{
  "hidden_size": 256,
  "norm_place": "pre",
  "norm_eps": 1e-05,
  "bias": "none",
  "parallel_block": false,
  "init": "normal",
  "init_std_qkv": 0.041,
  "init_std_down": 0.0586,
  "lr_head": 0.00672,
  "warmup_steps": 200,
  "decay_shape": "cos",
  "max_seq_len": 512,
  "doc_mask": true,
  "train_tokens": 326000000
}
Each number is 50 + 15 x the weight over its row's rms, rounded and kept within 0 to 99. Layers, rows and columns count from 0. The size before them is the row's rms in percent of the matrix's.

# o: layer 9 attention output (transposed), 256x256, rms 0.0509, rows 3-37,66-100, columns 192-255
# v: layer 9 attention value, 128x256, rms 0.041, rows 3-37, columns 192-255
o66 087:42 44 24 48 50 57 49 36 33 74 46 68 54 26 34 59 65 44 62 41 75 50 51 42 58 23 70 52 48 49 40 38 57 55 63 40 34 35 99 49 42 71 67 63 52 42 60 63 66 45 62 61 59 38 48 49 69 86 51 47 37 62 43 57
v3 098:54 35 54 56 36 44 48 57 37 67 42 70 39 30 56 51 30 26 71 26 89 63 66 54 59 52 43 50 36 54 54 53 51 31 49 53 59 45 67 73 37 42 53 49 51 21 30 60 51 42 46 39 61 22 30 83 50 66 22 38 71 51 67 48
o3 071:52 35 62 31 54 42 54 35 35 62 50 58 55 59 55 58 70 11 45 36 41 46 57 66 36 60 51 61 31 66 52 47 27 44 39 34 65 56 26 46 10 71 55 28 32 37 31 48 71 36 67 43 63 71 43 45 38 41 20 44 65 65 65 44
o67 087:51 52 52 26 36 58 29 29 22 58 55 54 71 11 50 45 95 22 51 49 46 33 38 59 34 43 51 63 35 58 66 49 53 49 53 44 34 41 45 68 29 65 54 44 40 62 48 46 62 43 59 50 77 49 64 58 54 63 51 63 68 56 84 52
v4 090:52 42 58 75 44 48 40 63 48 48 64 43 47 30 42 70 46 39 36 51 67 48 66 50 51 67 42 17 52 54 54 71 76 39 51 62 26 76 56 38 42 53 54 30 54 58 46 43 48 51 54 42 71 34 63 57 81 36 35 36 55 48 55 36
o4 077:29 13 56 37 49 63 37 36 48 63 66 51 39 57 50 85 32 48 61 56 77 43 32 54 49 64 45 09 32 65 58 44 57 62 63 53 57 94 12 46 57 59 58 42 34 77 38 54 51 48 65 66 50 60 81 64 62 50 50 65 70 28 53 47
o68 084:42 36 62 48 37 60 36 58 48 45 44 43 58 29 40 64 35 34 74 68 55 40 40 52 29 79 45 43 36 64 58 59 48 66 53 54 47 82 49 50 65 48 60 41 48 82 57 46 56 51 43 54 69 49 82 45 64 27 44 64 62 27 70 43
v5 097:49 40 29 61 40 54 35 40 81 63 51 50 66 64 48 67 29 69 41 48 88 46 30 49 27 62 50 63 52 57 63 59 31 47 78 40 33 75 46 44 42 48 51 70 20 49 54 46 61 39 51 85 19 65 68 63 74 46 77 63 32 60 56 74
o5 079:42 40 28 70 38 66 61 20 63 64 61 46 65 60 34 69 16 69 67 51 99 44 46 34 53 49 73 73 53 42 45 67 30 40 72 52 32 47 70 56 53 54 45 63 19 54 70 50 49 49 27 55 40 48 39 70 45 67 64 27 18 61 40 75
o69 092:37 44 18 81 42 38 69 21 62 70 51 57 49 61 50 49 25 61 52 47 90 72 46 34 60 55 94 60 61 35 54 76 52 45 93 38 43 52 63 47 46 46 55 67 07 55 58 55 55 56 45 65 48 60 37 73 50 54 52 33 21 62 25 64
v6 087:65 49 63 33 35 76 31 25 49 49 49 41 47 22 45 46 59 61 68 53 36 31 56 53 66 68 55 30 67 52 38 48 63 64 38 65 44 41 31 61 58 45 24 49 55 44 40 62 41 21 65 40 34 26 33 68 38 77 38 61 32 53 60 46
o6 074:74 54 53 11 40 64 26 59 52 58 66 35 66 47 48 15 65 95 49 55 35 51 52 65 65 49 70 60 47 51 47 44 25 50 46 73 50 56 53 56 44 55 48 41 61 42 53 50 59 47 56 67 52 41 35 73 29 38 33 56 55 36 29 65
o70 083:58 62 42 32 57 43 50 44 47 54 64 50 26 58 63 29 44 94 19 39 50 71 46 47 64 35 49 63 35 52 45 26 42 61 29 60 44 43 30 60 40 65 67 51 73 12 37 57 57 56 76 54 24 48 39 54 46 72 41 56 44 41 59 60
v7 096:46 51 54 39 29 26 41 20 61 62 36 41 33 68 46 48 48 55 42 33 67 55 17 36 75 38 36 27 70 51 75 74 47 75 39 55 50 68 48 30 59 53 32 62 27 43 57 62 51 35 69 46 42 47 58 45 71 73 49 54 73 74 59 40
o7 076:44 18 38 24 78 47 51 17 51 62 22 49 60 82 27 79 33 57 58 36 97 54 42 54 56 45 78 35 62 38 45 47 35 65 68 44 53 87 23 38 34 71 29 58 03 46 33 33 53 48 58 66 34 55 53 39 51 60 61 61 62 46 38 54
o71 094:45 40 29 09 70 37 54 37 50 59 41 56 66 53 47 50 22 56 66 17 91 79 27 32 61 37 63 55 44 46 40 36 43 56 64 40 56 69 34 53 47 57 41 22 23 72 68 48 55 43 61 55 57 43 38 48 65 50 32 30 24 57 53 59
v8 090:47 56 62 66 38 51 43 81 68 59 75 63 62 48 39 61 70 55 48 57 53 31 60 45 31 53 54 31 54 30 64 78 68 60 59 48 29 58 24 48 18 55 33 41 22 74 50 60 50 68 40 41 66 67 61 41 36 50 66 36 39 45 51 43
o8 074:33 56 63 35 48 48 35 56 67 54 83 56 51 55 30 80 37 54 75 57 71 36 40 57 50 53 70 30 23 53 60 47 61 76 58 64 54 72 88 63 66 36 45 26 53 45 68 57 69 53 09 75 64 51 68 49 42 42 37 34 27 23 43 54
o72 088:29 50 64 51 43 46 53 64 77 51 55 52 70 62 41 60 05 47 68 49 65 53 39 62 61 75 71 66 45 58 57 56 62 60 61 56 69 48 92 59 50 40 38 44 45 60 58 63 65 41 41 43 52 50 41 38 42 27 42 38 50 38 52 45
v9 107:32 56 27 34 58 54 53 41 67 41 48 46 50 50 63 56 36 33 58 60 11 51 60 61 55 40 65 58 50 30 57 68 27 51 53 58 77 41 54 48 26 47 39 25 55 23 58 44 56 32 44 34 62 27 42 39 43 53 70 41 56 35 14 53
o9 094:28 69 42 28 52 49 62 61 58 48 39 40 33 44 64 46 40 25 43 54 21 68 66 46 59 39 41 58 28 47 78 71 49 52 52 44 34 45 58 52 39 32 32 37 57 41 27 43 19 28 37 45 40 32 50 27 48 44 54 52 46 52 42 31
o73 096:20 58 33 42 51 50 61 71 62 43 61 43 23 54 45 61 30 58 49 47 40 65 52 40 75 60 31 32 34 40 58 72 51 41 25 54 25 67 53 41 51 37 34 31 65 35 42 41 21 37 35 68 51 32 40 39 37 53 43 57 53 54 33 35
v10 109:55 84 57 40 35 71 43 41 59 56 63 48 26 29 61 63 71 49 34 63 42 55 39 46 54 39 46 32 60 69 45 58 51 75 35 36 62 52 57 38 62 49 31 17 56 49 67 69 39 38 40 60 59 85 32 46 42 59 36 52 62 59 39 55
o10 083:43 33 59 24 55 52 55 26 46 59 75 53 17 43 45 62 42 58 40 70 32 46 24 63 36 43 70 42 46 91 64 46 23 62 27 49 40 75 43 27 43 68 46 41 54 35 62 51 58 32 43 93 63 86 58 51 47 48 50 42 41 39 62 54
o74 100:33 41 53 31 60 31 86 42 43 55 66 61 33 42 50 59 16 63 46 52 48 61 38 44 39 32 34 66 32 86 55 32 23 58 31 51 35 67 39 50 51 67 63 32 74 49 49 45 53 29 44 73 68 64 32 49 53 55 53 27 56 46 71 50
v11 094:31 57 31 51 50 28 73 34 36 32 58 64 53 61 56 29 62 43 66 53 49 61 54 66 53 67 42 51 60 44 34 61 46 30 54 54 53 46 51 44 51 43 60 53 46 52 49 58 72 53 68 47 83 16 75 35 61 49 34 43 74 82 55 47
o11 077:36 43 41 54 69 46 54 60 45 64 47 61 21 57 70 46 59 28 49 58 47 60 48 59 41 53 31 41 60 49 57 72 73 41 56 49 48 59 43 57 59 36 58 50 41 55 38 70 42 63 67 23 62 27 71 19 57 43 45 65 70 72 58 35
o75 079:45 43 46 59 45 48 39 67 38 54 48 69 51 44 39 51 62 36 68 47 56 38 40 72 46 74 38 48 52 44 54 51 57 58 45 61 26 65 48 50 62 45 49 26 33 60 67 47 56 50 49 28 64 31 62 23 69 45 41 55 84 74 81 57
v12 096:56 20 45 10 64 77 53 31 48 49 69 35 52 29 53 43 67 38 83 70 47 48 68 53 73 52 30 41 50 39 43 68 62 44 20 58 38 25 62 71 62 40 58 39 67 55 54 35 50 45 46 59 51 33 28 48 37 75 36 84 51 56 72 56
o12 070:56 72 39 40 35 61 47 69 50 41 73 41 18 45 65 34 83 33 44 76 24 49 56 52 55 42 14 36 30 43 71 63 57 61 27 56 18 31 38 47 64 36 59 44 65 49 41 36 35 64 55 50 40 31 54 51 42 40 34 56 39 40 85 65
o76 094:70 47 52 28 51 63 53 62 37 44 60 52 29 45 45 56 77 63 40 68 26 37 56 55 63 41 00 46 23 53 68 46 34 44 04 73 27 58 13 56 59 65 59 53 62 48 35 39 48 36 61 59 42 52 53 43 48 66 66 71 70 58 92 60
v13 098:33 66 43 61 38 18 48 58 34 42 31 66 44 64 70 35 67 53 38 73 39 58 35 62 16 48 71 73 76 63 36 25 30 53 68 43 63 28 49 35 60 34 68 77 48 56 39 68 66 60 62 43 58 48 49 21 62 36 75 62 59 82 26 65
o13 083:57 45 35 74 65 29 74 58 38 65 23 60 45 51 64 41 56 54 61 46 51 70 54 38 41 57 47 58 79 50 49 29 47 56 60 48 57 53 58 51 48 24 61 52 29 60 38 46 56 71 68 34 45 29 26 30 60 19 49 69 78 87 26 56
o77 092:59 52 52 80 60 29 65 46 55 57 28 70 50 49 70 39 65 43 70 23 84 48 48 26 39 47 59 51 72 34 30 45 65 44 57 32 42 51 71 34 46 42 59 44 39 59 64 44 47 57 48 32 67 21 39 51 66 40 32 61 44 60 30 69
v14 105:38 58 55 40 56 42 59 56 56 61 36 43 54 34 62 50 56 26 47 42 61 72 57 65 56 75 59 82 66 47 31 41 55 52 24 57 73 48 51 46 75 43 54 60 94 05 44 22 34 50 64 59 40 28 59 57 49 58 52 71 28 25 69 68
o14 088:53 43 53 34 70 57 69 59 55 59 56 46 28 46 60 74 76 42 32 64 36 59 44 50 56 82 81 48 65 55 62 57 41 29 24 59 44 69 12 62 60 39 66 61 51 55 48 50 30 64 59 65 37 37 49 22 41 55 40 70 45 26 58 46
o78 100:65 44 48 45 69 56 54 60 58 58 57 45 67 46 56 61 88 59 13 48 26 62 55 65 61 66 69 56 69 20 59 56 49 27 35 33 44 41 21 34 42 32 51 60 48 33 53 56 50 71 49 53 28 50 57 37 49 66 43 86 36 54 70 46
v15 092:64 56 52 49 56 70 35 24 50 47 52 40 32 46 36 57 46 45 37 61 47 60 57 35 44 55 20 17 34 45 36 28 58 64 24 53 58 34 75 50 41 44 72 29 70 59 59 53 33 55 46 36 77 29 28 79 52 60 01 52 49 44 38 28
o15 067:48 31 62 28 59 46 32 44 53 47 34 58 55 76 50 58 40 69 35 60 44 32 66 46 39 42 38 41 79 61 39 34 14 18 31 72 48 41 41 33 49 63 55 36 62 35 36 50 67 47 75 46 67 59 45 55 62 41 39 62 65 31 41 42
o79 086:47 37 61 22 58 45 49 48 17 49 43 50 50 51 37 60 36 52 47 55 43 33 45 62 43 51 24 56 49 56 30 36 10 37 00 67 52 40 25 58 46 58 36 47 67 48 47 35 40 65 51 62 51 68 36 51 44 27 56 46 57 41 52 43
v16 083:48 70 69 65 47 37 31 57 46 40 36 55 69 78 42 57 65 53 46 26 64 39 46 46 38 52 56 60 63 32 32 30 68 81 45 25 41 53 32 42 28 48 50 61 38 37 40 37 64 39 51 56 33 67 50 46 51 64 84 77 35 63 68 51
o16 063:58 68 58 68 62 46 28 64 54 31 48 63 64 59 66 54 56 43 36 32 85 38 59 41 65 52 75 45 38 17 50 27 59 52 72 36 57 72 95 53 42 56 49 26 44 56 54 36 68 51 23 49 44 68 39 51 30 55 62 63 14 53 32 47
o80 086:57 72 26 87 59 59 34 56 58 53 56 61 61 60 71 34 59 54 19 28 73 66 63 45 56 43 80 66 56 29 40 28 62 52 72 38 53 47 94 44 28 46 49 29 56 29 51 50 57 54 48 43 32 56 40 40 47 60 32 67 29 61 50 72
v17 108:66 56 42 58 44 13 43 70 46 52 72 68 51 55 48 38 51 64 67 45 53 49 49 50 36 32 64 47 54 33 54 35 41 39 51 52 37 44 47 63 43 30 63 50 42 46 67 71 63 85 56 75 52 52 81 57 32 61 40 44 70 24 45 55
o17 086:50 47 28 57 71 26 60 52 51 65 37 40 41 44 56 27 39 50 50 51 48 61 44 52 45 44 45 38 45 46 53 64 78 45 31 35 43 59 92 82 62 58 50 32 43 48 61 55 80 56 65 43 37 42 80 39 55 47 38 55 43 37 58 36
o81 097:67 49 22 72 52 33 48 52 45 66 46 40 59 37 49 43 62 25 70 60 60 43 66 47 52 58 71 69 46 48 48 33 75 71 56 40 49 55 99 75 65 52 47 43 39 47 52 76 62 43 72 26 31 29 54 60 55 44 48 54 40 30 55 62
v18 095:36 67 45 55 45 19 61 69 48 54 69 67 56 53 64 38 50 23 68 34 75 27 38 55 44 75 24 57 72 34 64 63 47 26 55 57 54 56 64 47 47 61 37 63 61 51 43 46 54 60 63 55 68 50 84 28 38 51 44 66 64 48 41 65
o18 088:41 68 61 45 77 49 59 35 45 47 65 37 55 55 50 52 46 33 68 42 60 60 15 33 51 69 40 56 47 42 66 67 69 45 39 28 58 66 74 72 49 61 38 51 64 35 53 55 45 61 47 58 51 41 81 03 40 40 29 52 38 49 60 59
o82 095:51 58 57 67 43 50 45 39 65 72 43 61 67 37 52 41 49 39 80 23 68 59 45 40 58 75 32 68 43 35 58 52 55 55 39 30 56 64 99 67 59 48 35 36 48 54 73 66 61 50 44 22 63 35 56 27 47 34 30 49 50 48 80 74
v19 091:50 69 58 63 62 61 38 93 32 46 47 57 47 30 38 76 45 60 19 39 10 45 45 69 63 14 78 67 45 55 49 00 51 77 54 45 77 58 41 58 85 66 46 64 59 37 73 49 40 22 40 36 46 65 50 45 36 62 83 44 58 42 47 46
o19 081:58 44 48 43 47 63 49 50 40 52 37 62 61 24 52 52 65 65 25 53 42 47 55 69 62 48 50 99 32 46 45 22 22 69 39 56 72 54 32 38 53 44 70 52 52 51 41 41 46 51 59 47 48 53 27 60 57 58 75 36 62 42 43 34
o83 086:57 51 46 54 57 52 78 73 53 41 34 49 41 50 57 57 60 69 40 50 34 55 55 46 46 39 72 60 44 55 33 45 56 51 44 43 69 52 48 39 70 58 75 69 59 11 40 48 42 59 43 60 53 62 24 58 53 71 60 32 23 33 32 28
v20 098:51 44 48 61 57 87 53 76 40 44 60 18 37 46 71 44 60 78 37 59 54 58 64 54 46 76 50 59 42 53 16 52 75 51 45 51 28 48 45 48 53 50 70 48 05 62 44 55 40 50 23 58 23 59 24 25 64 61 52 60 15 51 49 45
o20 078:51 42 62 89 46 59 30 70 44 51 57 42 48 37 42 75 53 72 56 68 68 38 63 52 59 61 50 40 30 38 09 42 61 52 46 70 52 60 19 44 59 43 70 61 42 68 32 43 75 50 28 56 60 33 41 72 57 74 43 53 36 36 47 60
o84 093:56 40 90 77 55 58 59 77 43 47 37 34 60 49 19 60 59 56 56 61 58 26 60 63 56 71 47 47 35 64 47 67 46 26 57 82 41 41 20 43 39 46 67 70 34 68 42 26 49 50 41 79 52 37 57 52 53 49 40 63 43 33 62 47
v21 091:73 61 64 64 47 78 66 47 31 42 47 65 69 41 56 60 58 39 47 48 33 46 74 73 65 51 46 57 34 58 47 23 62 43 82 38 42 65 31 47 39 31 56 46 63 40 28 49 45 53 41 45 29 64 17 63 52 54 79 42 60 37 55 67
o21 070:59 68 71 60 34 55 48 59 38 26 66 47 54 39 55 46 61 34 34 50 27 53 67 87 54 57 32 57 28 58 43 37 57 59 66 53 68 51 87 27 33 39 54 29 87 26 48 48 53 64 35 50 60 58 52 63 58 44 54 48 47 44 63 47
o85 082:54 68 49 69 50 47 51 60 59 45 54 41 34 45 70 65 57 46 22 57 29 54 65 67 49 35 54 34 44 45 53 46 55 61 66 51 50 42 81 31 31 50 51 43 77 22 30 72 46 62 63 49 29 66 39 57 52 75 50 58 38 46 52 41
v22 095:83 75 40 69 33 15 68 60 52 39 31 70 69 69 44 81 38 46 59 48 61 38 62 51 54 53 50 49 65 38 73 63 50 64 61 28 57 27 50 44 40 41 57 43 43 62 15 64 58 62 60 00 69 35 53 41 51 34 76 49 59 43 38 31
o22 083:24 53 86 55 55 42 58 58 66 35 31 53 46 67 48 61 28 27 68 37 48 41 68 59 54 73 24 54 68 30 75 58 58 38 80 35 67 12 61 31 46 47 31 22 66 47 61 52 38 74 74 24 66 58 61 34 40 11 66 59 51 73 47 39
o86 100:20 69 47 65 47 46 44 50 83 48 26 45 53 66 80 67 29 29 59 22 53 64 54 41 63 65 38 60 54 48 55 59 70 38 71 45 75 45 92 52 49 42 32 27 64 55 58 72 24 45 66 08 77 40 51 29 36 27 34 57 32 58 34 53
v23 099:50 51 79 46 58 37 64 40 66 92 35 41 42 42 38 38 44 39 46 52 40 59 68 62 46 47 58 38 58 70 68 49 37 47 48 63 49 49 41 78 68 43 49 46 70 49 61 51 29 58 56 43 52 42 42 65 19 24 60 23 46 55 72 27
o23 096:52 49 44 29 44 31 61 48 44 80 36 43 53 53 49 48 58 34 49 39 30 56 67 61 49 48 71 32 43 60 68 39 53 38 53 49 52 54 26 41 44 54 42 49 55 68 51 65 64 51 52 47 27 54 30 64 43 47 69 55 74 37 32 16
o87 084:44 39 66 25 42 38 43 44 54 78 40 48 33 43 57 40 65 46 50 60 33 30 60 39 45 59 52 50 43 61 70 43 51 50 54 50 53 29 09 52 64 50 40 52 60 66 55 54 55 40 39 47 46 49 57 52 52 32 61 48 77 44 58 30
v24 101:74 51 48 46 35 40 87 53 61 34 96 79 61 66 79 62 37 40 68 63 35 62 56 43 45 51 62 63 57 47 49 46 36 38 63 56 18 50 28 41 63 60 63 44 72 59 45 50 64 60 60 57 47 08 61 51 69 29 67 46 80 71 47 48
o24 087:41 52 57 44 56 25 61 60 45 58 47 55 29 49 70 66 43 25 74 58 55 63 61 62 28 29 32 43 47 65 62 56 44 57 68 36 35 64 55 70 70 64 57 38 72 66 51 69 56 69 37 39 58 22 99 29 67 44 56 34 47 64 55 35
o88 094:50 46 54 57 39 21 54 43 32 46 48 55 46 39 69 68 49 26 75 43 41 66 50 37 36 26 30 59 29 54 68 47 28 66 47 47 24 75 62 46 60 66 58 39 62 72 50 51 62 56 51 26 59 24 69 37 63 45 40 34 47 58 53 50
v25 094:57 30 62 50 79 24 59 48 29 69 48 18 71 50 51 62 55 43 70 36 70 60 57 63 57 83 47 48 30 90 50 45 33 48 32 42 46 39 43 77 65 63 46 51 63 51 48 54 39 59 45 62 51 45 39 59 52 47 43 72 30 69 87 58
o25 062:68 56 57 72 48 59 49 58 37 24 60 37 62 60 56 56 75 70 65 55 39 51 54 47 53 50 43 24 59 61 64 34 19 55 55 53 37 39 00 48 63 70 62 59 47 46 57 44 42 54 63 59 41 49 09 58 52 41 37 47 46 67 79 80
o89 092:74 53 70 51 52 53 44 38 54 40 52 50 63 64 49 47 95 40 53 79 27 36 76 77 48 46 58 32 60 63 71 54 41 46 56 47 63 49 00 45 54 53 47 77 23 61 52 31 54 50 47 58 40 75 57 46 35 51 56 51 62 48 63 53
v26 091:46 53 35 55 32 47 45 59 60 62 64 53 74 31 39 65 23 37 27 14 49 62 17 51 29 53 61 59 72 52 86 62 34 47 75 52 20 69 30 60 42 65 14 54 32 56 49 47 52 50 37 27 27 57 77 30 46 55 66 14 58 61 62 68
o26 070:61 51 45 35 56 57 52 32 55 58 63 27 68 35 24 59 44 47 46 16 72 58 20 49 36 78 81 50 22 38 47 55 50 54 75 53 46 56 74 66 37 73 04 65 57 59 58 51 62 40 28 62 45 50 50 42 22 53 56 15 51 43 36 76
o90 092:31 67 50 50 45 61 39 46 67 60 54 45 57 40 44 46 40 53 46 17 63 85 18 47 44 58 84 43 50 39 53 52 78 49 73 35 38 41 91 68 43 53 44 74 56 65 67 61 60 42 31 60 58 27 48 44 36 55 30 25 31 61 47 66
v27 094:52 66 41 34 46 69 43 41 74 66 76 41 36 55 52 38 30 71 35 20 52 12 17 69 52 63 39 48 62 50 57 85 54 57 35 53 42 69 44 54 56 63 58 50 32 48 71 69 59 37 58 57 43 90 60 20 44 79 42 49 52 79 69 44
o27 080:39 45 32 33 67 49 53 31 68 66 56 44 44 52 28 52 22 84 42 37 83 44 30 57 53 67 63 36 36 54 43 66 49 57 55 45 45 63 21 61 61 68 48 78 25 60 40 61 67 34 36 52 44 71 52 29 50 76 64 29 32 59 70 46
o91 087:45 39 44 41 61 57 51 54 53 52 61 56 57 49 32 44 31 82 76 34 75 52 25 35 67 63 51 50 35 58 43 49 36 44 29 47 53 52 34 64 67 58 50 50 31 68 56 45 71 30 19 55 50 44 38 41 54 52 43 02 35 51 77 51
v28 099:46 66 61 41 21 34 48 60 51 51 31 77 62 52 59 84 44 56 58 47 38 17 50 46 50 47 72 58 72 47 72 44 43 78 39 24 46 57 27 45 22 71 38 68 57 53 52 44 71 52 69 50 56 31 43 51 32 53 45 32 60 62 25 30
o28 082:39 71 61 29 46 46 44 64 58 49 16 52 59 63 71 37 38 70 64 28 40 70 58 40 41 55 57 53 65 40 73 27 30 70 75 50 49 43 56 53 28 89 53 49 88 49 58 40 58 54 64 70 59 43 54 31 28 32 23 30 65 57 35 48
o92 090:28 68 50 44 46 59 50 44 71 47 33 58 42 65 93 39 43 57 46 21 49 73 50 31 46 49 34 45 46 52 69 39 69 77 64 31 39 72 62 55 53 69 52 61 65 63 45 50 52 41 63 53 59 49 44 48 26 66 25 20 30 46 48 58
v29 099:54 52 64 42 63 51 63 11 53 47 07 62 71 61 68 39 59 44 62 35 35 71 56 84 64 35 59 70 46 81 25 68 73 62 38 54 58 33 34 73 63 29 64 35 42 45 45 50 36 45 62 38 52 59 48 63 46 55 36 70 65 72 71 12
o29 081:58 57 47 44 55 40 60 49 51 51 28 46 51 55 48 40 74 56 51 48 11 40 64 67 55 21 48 43 77 61 45 44 51 58 55 53 59 43 03 52 53 53 76 42 35 67 51 52 36 37 85 10 49 74 44 47 66 50 57 62 61 75 70 23
o93 092:64 55 47 44 59 55 58 33 41 43 31 49 49 45 59 40 81 50 39 48 46 41 57 42 69 19 55 57 58 61 60 35 53 44 53 54 56 52 00 47 38 55 62 42 46 69 50 37 31 30 73 16 41 58 53 42 64 58 58 60 70 54 58 34
v30 093:33 38 72 53 34 48 33 32 50 49 43 75 40 67 27 68 69 75 43 64 76 67 44 28 31 74 51 60 67 38 41 51 60 42 73 57 05 48 46 54 18 59 52 58 28 46 23 64 67 53 64 47 48 51 33 67 73 31 57 84 79 56 42 70
o30 072:27 48 48 68 39 27 23 51 47 66 66 69 14 55 53 50 47 54 66 46 82 72 46 35 33 61 33 47 61 56 49 30 55 88 61 57 29 49 92 51 44 38 48 32 60 32 44 55 61 78 63 28 78 65 78 59 60 20 44 45 46 53 38 83
o94 092:40 47 25 58 45 26 41 37 42 58 73 72 37 55 74 42 37 54 60 25 89 55 53 36 32 37 21 53 44 40 41 19 64 67 48 60 24 47 83 50 48 39 56 38 59 36 35 50 58 69 77 09 57 57 47 51 66 56 55 60 53 54 42 88
v31 100:54 51 60 40 45 24 31 49 35 47 61 48 71 46 17 53 66 54 54 63 71 39 53 33 62 87 64 38 67 87 77 59 61 52 25 53 52 54 48 57 41 61 28 45 56 41 34 58 48 30 72 46 72 41 43 45 49 66 54 55 43 54 65 79
o31 096:56 54 54 56 48 55 38 49 55 21 72 52 58 54 55 32 72 82 51 53 61 62 20 45 57 83 56 54 64 54 74 48 48 59 47 73 59 39 38 57 44 47 47 46 62 26 51 47 42 52 88 43 66 42 52 41 30 34 27 41 57 46 80 94
o95 086:63 51 43 37 58 51 50 48 59 41 50 65 55 56 63 28 60 78 66 33 55 65 35 59 80 74 62 58 58 52 79 42 40 57 64 43 58 58 51 50 44 54 53 57 45 42 47 64 44 43 74 26 53 51 55 57 14 45 22 24 53 31 58 81
v32 100:54 21 40 36 56 45 31 30 40 54 53 58 40 46 35 58 16 63 60 33 43 50 36 46 50 54 52 51 42 65 45 57 44 59 57 62 45 47 40 40 70 48 31 45 33 47 20 47 62 41 78 69 44 42 52 73 71 31 46 44 75 73 56 62
o32 082:62 20 68 33 55 57 54 48 57 48 80 51 59 61 35 52 46 56 44 54 63 68 51 49 51 46 65 59 70 58 51 78 27 60 61 42 38 58 16 64 71 65 47 54 10 65 19 50 35 55 92 45 42 65 55 74 70 46 47 37 63 62 39 65
o96 091:45 38 32 40 50 35 33 26 43 60 68 46 46 36 40 75 29 61 41 28 59 63 45 32 55 19 57 47 57 44 43 54 50 86 69 42 38 35 15 46 63 74 64 50 34 45 41 55 44 70 61 19 46 54 61 64 74 65 40 43 47 55 41 51
v33 097:46 15 40 21 50 72 51 65 55 42 70 49 34 29 55 17 51 79 63 49 53 60 56 48 59 60 37 35 35 48 40 62 68 55 39 42 58 45 43 82 68 41 48 32 33 53 50 51 48 44 48 40 38 80 57 55 58 63 34 59 19 59 77 47
o33 074:48 38 25 30 52 44 48 59 71 51 77 53 52 37 32 39 62 69 61 49 51 21 55 73 64 54 38 43 26 48 42 86 56 60 44 55 48 45 01 66 30 50 37 56 00 70 57 63 69 57 41 47 64 53 61 48 54 61 54 45 35 56 88 57
o97 091:54 38 69 20 50 56 46 51 54 39 57 51 61 27 22 28 51 52 58 61 50 25 43 68 36 56 50 58 38 67 50 68 47 43 50 67 41 20 14 58 34 60 57 50 15 74 51 47 71 55 64 62 48 50 70 50 51 58 56 53 49 42 85 53
v34 096:35 25 61 33 54 62 59 51 60 73 58 53 40 31 47 55 44 40 48 54 46 62 51 71 23 52 69 55 28 40 43 58 59 26 64 64 20 58 56 49 58 52 39 35 65 61 49 77 53 71 28 33 56 71 54 58 51 44 43 34 72 37 68 42
o34 084:35 49 50 55 27 51 67 54 58 64 63 60 46 14 45 63 66 25 62 41 29 34 38 55 11 37 53 62 36 60 29 51 61 49 15 58 19 28 77 56 63 54 57 67 75 55 45 78 57 63 31 39 62 70 63 57 79 68 48 49 74 21 61 48
o98 095:24 52 58 51 24 39 64 45 52 65 58 52 41 39 52 52 47 49 63 55 37 45 37 66 15 39 51 49 58 62 37 37 67 58 49 50 36 19 71 46 69 40 57 47 80 36 28 85 62 60 28 45 75 62 67 57 59 71 70 58 86 33 55 36
v35 093:42 39 52 64 53 51 41 39 41 50 33 58 43 66 43 45 52 48 52 72 46 65 55 35 24 25 60 49 49 45 26 42 72 44 83 52 48 48 79 25 33 16 59 38 44 44 40 48 41 56 28 57 32 51 28 75 58 41 54 73 74 35 24 52
o35 073:32 38 28 78 29 36 53 67 45 63 52 51 20 65 56 51 36 12 40 55 65 62 40 52 31 33 73 50 39 36 49 34 59 51 48 40 41 54 99 41 36 37 55 33 57 37 16 26 48 53 40 40 31 33 44 87 56 54 54 78 46 35 35 34
o99 088:22 39 08 83 43 11 66 67 49 58 62 51 44 57 58 53 19 11 33 48 77 55 48 40 39 22 50 57 56 48 26 26 56 46 54 40 40 35 99 38 37 54 42 22 48 18 41 56 43 49 58 35 36 49 51 65 53 57 45 65 44 64 34 46
v36 094:42 54 39 52 66 45 77 50 46 52 45 30 36 45 69 32 33 51 38 37 60 82 38 41 42 50 39 54 25 48 55 57 14 62 47 61 56 66 75 54 80 59 61 53 56 71 72 42 38 51 63 63 51 42 75 46 75 30 62 52 35 39 53 47
o36 072:55 34 23 30 75 54 70 26 44 69 17 52 53 46 21 73 45 51 56 58 50 39 73 44 60 49 57 39 70 67 49 74 11 32 57 55 44 91 22 42 65 56 46 82 27 86 57 49 27 39 49 60 34 41 47 59 66 63 89 61 62 56 35 44
o100 085:64 43 58 39 60 56 50 45 37 53 28 47 58 52 29 65 50 52 55 54 44 47 48 58 46 56 71 38 58 47 56 81 19 24 58 69 47 70 30 37 58 31 58 74 33 84 61 27 30 65 31 74 47 40 68 61 57 36 63 69 46 62 35 26
v37 079:63 56 21 54 32 65 56 53 38 60 50 37 40 40 63 24 31 66 60 64 65 68 45 36 61 77 46 47 46 52 60 33 64 54 62 64 50 48 61 77 55 65 54 61 49 60 62 54 43 46 59 36 62 39 62 48 45 57 23 43 49 45 35 40
o37 058:49 15 26 29 41 46 52 31 23 71 00 39 62 64 36 56 35 77 59 74 67 55 76 52 42 50 46 60 53 61 49 39 36 33 59 86 51 76 14 78 65 54 55 70 28 77 37 59 54 52 58 49 44 42 71 45 43 59 56 68 87 44 39 41